{
  "n_layer": 19,
  "n_kv_head": 1,
  "norm": "rmsnorm",
  "norm_place": "pre",
  "rope_base": 10000.0,
  "optimizer": "soap_variant",
  "lr_mult_up": 1.07,
  "lr_head": 0.00903,
  "decay_fraction": 1.0,
  "doc_mask": false
}
Each number is 128 + 32 x the weight over its row's rms, rounded and kept within 0 to 255. Layers, rows and columns count from 0. Numbers have three digits each. The size before them is the row's rms in percent of the matrix's.

# layer 15 MLP gate, 768x192, rms 0.164, rows 60-74, columns 64-127
103:132108162105161074172094133133118176138180171113149119154143109110159106120121168105151134118059131072146126136110072131111149177093149129126118134153158066138080046128175137159121130185157072
096:103115110074075099100189111133143096180107148135151090094190168169158099137077170129099169081196127142108135152107152157084131193099190179135123138117121131061115126142156201089095101153159114
104:128172123080065092167136153124102194173116099153120146136119116150170157090164093114090119129131146133120139131158097132145157116123164192098123134150187098173114132127170108146073120181109137
098:135151120199160159152143101155133100093126125175127138132121147111144122207136147207098139086111100147110165139156112143134113121118170125119128183104131163179135168074167162212170133095134085
098:110138140137123133116110067202149174152121138168127071095176091090151136130107106125102145115167093157174133109108091108076170151142087110107097149071090085100151059091091155148183137176144166
102:142098109142152128063109106161178111107102158129123129099085097104129096099148179105170149124128086150174149161128125101136156168107146061128142091099118092142121146144109151143051154147106129
100:098104164072101178113115168082116129132075140090048102167084126051119144114166162081126158100099115171109130150112111100164184116171135151165104105162141096164132176083113094185108053157129142
102:163129142194107138169166156109141116125142154124185124187095144178164204183109170147172089157117103081139127095177077163140086130120161199099092136166149097182141066096139124198145100085161126
099:159153171159085094138127154161165108105109140090074129138135136099086206161129170139155060111172133140121054152174110132160126087114133159114146093162070126128176100065155169101171088144071154
103:176114133115132035121128120133118169128117066162077105050076135148204158109163137142072145168103191084056096143122131112154162135121122156111165104128052116169130124077149158143109110147141166
099:123085104130084138197100085104095148138138098164120126151104124142150069078139163102165125124168123161124138138090104154165114102133141183121132130131116091133159133105146133129122154141156136
098:139104178071078129140156175130109146124073131098126148114108199171085123121110054138143142098149155125131109102114190108101159191132155191147112138143103130112134149072101101128118148104095167
100:103192151104084101131115079142109134068161128137097152090089143149142101142072070068165165154135127036129091158111118136060100162156180159140121194109157197139083139134126154186086103092142114
101:110143155151146162141112079048115121114122105127159101162143079115118091185192115165189122097162140141131088146125150121148171153154107152135111040138164145173108101081179140134140154175079147
100:243101118113151211126120105115143118107136110176094092187131161118114117092148085134109085121096142118131105115157171115119079178153127138154138127137119148082152105146119083150079084157142165
# layer 15 MLP up, 768x192, rms 0.175, rows 60-73, columns 64-127
100:140119092154121109115163111102129145194084197135068122114097126089104129176141108098170146073076135133138161133121116098165177167104121129136071118072082167099114119156180137103109147158124093
091:132160152165109147089130162122144133110081149104083110081166179161150142141134094086134119112120112041162165197111109166107125065099097172122152144150118128143119112144111104161088149100102174
098:078183145106091129167202114157092164117137141165102122102122131100117114137117093179088122112132209122053139137156157075050078169184130129160124124108083178141069156131099113121186101106096133
095:162120155122070084169151196130159120075181122163107145174112140102169188112117141109100113125127045124140113077076125135145157099179150102114110136074112075113134110176127130195158081177046091
097:141168154162070116080048157177136142089165056116137171105150126144127143115124136101166210143186105116124128075121157115171157080188162124144070138133096100100125141168162136102145122143090128
100:089116115115168127096118191157124164122130156174137102116111122087140123134146116049154076184129164092114095091129060150155098137128109097123136123132158145149096069075089105219154161107073083
102:058159120120173170112127116137146121155076079132116143134175130113144118163114208085170098129094125130041092092145212086144163138137132105124087106176172137184184142123100083103113109151180164
103:084085132137044135175145191175070128111127140153179151106151138074116147081190118104103197134135108130087106116175158088154151137107105187130148164103118096159135115118106092159142147151138128
091:149098108159145137118154115193116124160097099156107098145084094128212145131125106094088133099161090138141097101097129190126114119147101095137120119163112150101106087165208126153114105160151115
106:150111098117135112153130158099102142208178182054148145130145105085140131153056143105145122143079128198178145131078112144114159148117109153099140157145117088123159081157158141112147111153137135
105:146199124139115122152117140132138158122151100097046174136145136119119161147155152162122122123065114086134092113191184065115219068113098069151085145117118126172131185130141152130073145091082097
098:166129133110104164133155183101150156172120135102146140161180142075123116137102125123132094141119109129101080082094085058154163124106138162129102122137095161175154137134124121137137089135152106
105:093163130149096148160176147064146187160164142123129062088138148138140145174199085118122118119123119155140141165121123161123137112105140134144135112163126091171146113081162102130168104122094136
101:080075106148159154211176097138114108124132137094125131162141149134101099146095122113162174161106198128118130130109072142117135131153143136077173192093133110056146144073127165132075155175138084
# layer 15 MLP down (transposed), 768x192, rms 0.154, rows 60-73, columns 64-127
102:112135200140188058080118118125083192093133113108221155148148126068119146144177086205128099121091140153141131110088139118080183114154132116137196123103059130079104081103155138092225123124134089
094:136138136120158132144119120043091130124127175077128108154164109141154117120179073094005112123119134130065095183138125163115124065133174166112152098140150171152128144125148160133099125143098227
103:175108195124122147132147102150117104126145139091077100127156121152142161098115112066088102161085107094113152173112122154113169134135113086071170158137183150098155060127148109097181106146158159
096:130114145082171167131127144116171116092076140129155079118081107108060103189168103142110152129115114148137168150125151119125094173132135184089105099138121149189136163103158085115115119134145090
102:103076109128197113150183160116164147130111184182129144146091123134083192183123116047150090107097106171056098153130095120146169067152161180114107163100141038121122093126129152109151188125132128
102:089106159093159100064080077130066162171145138178088140122122161129070097147149027133110183123106121138136127176138123144122121100077132106110170138130106105072095126111108110107147097131094136
105:128064161087121173116128087170132140131147097111098117119132137082126126142164119148101110138132116083145160118080176181094114095110173123164156173142132130099144080131124112190146116094091104
104:082155140073139145131165087070145119122200103150134159086130137118128128052137148154155081118132132111111098122136140117133137125135101095172141191213195102171145064075175120114126054126132158
094:079157190127139176115128118166120174118113109120156120135094119147121130105097180187152061127127110136112157090163164112090088132075147137131065147130090081121144173144154128150167142125092150
103:097085120138143117096169108145123194126150124150170068106095131074081106116156111161202167106151141119141153150101123214106118171136095112143182104147174098124134189096155133122113148090134191
097:130139100125126154132138116112108146140136134087130115124150114125155092136122237113075102065100141138091108165157112126146184132167089080103099090167152096184168173158151160133135147121161169
095:138168203187152155134095060162112164060107061130102113120118072148101166112150069129163144076135142095094115137137174136085102106131121144164077144100131146141084183112136152111124175146145130
094:123166122123145154103122124115086148167162146136149126130075128145187137133176168155152134178092220155092111124136148112166159079167120096119069124133076153078157115071107181111145110100123123
101:169147131089157191144091096138086095107121167111080072142120130092104122110119159142114108131100092169158103130190094134113132143095127091108188145084128104107161108110112184141141148118076155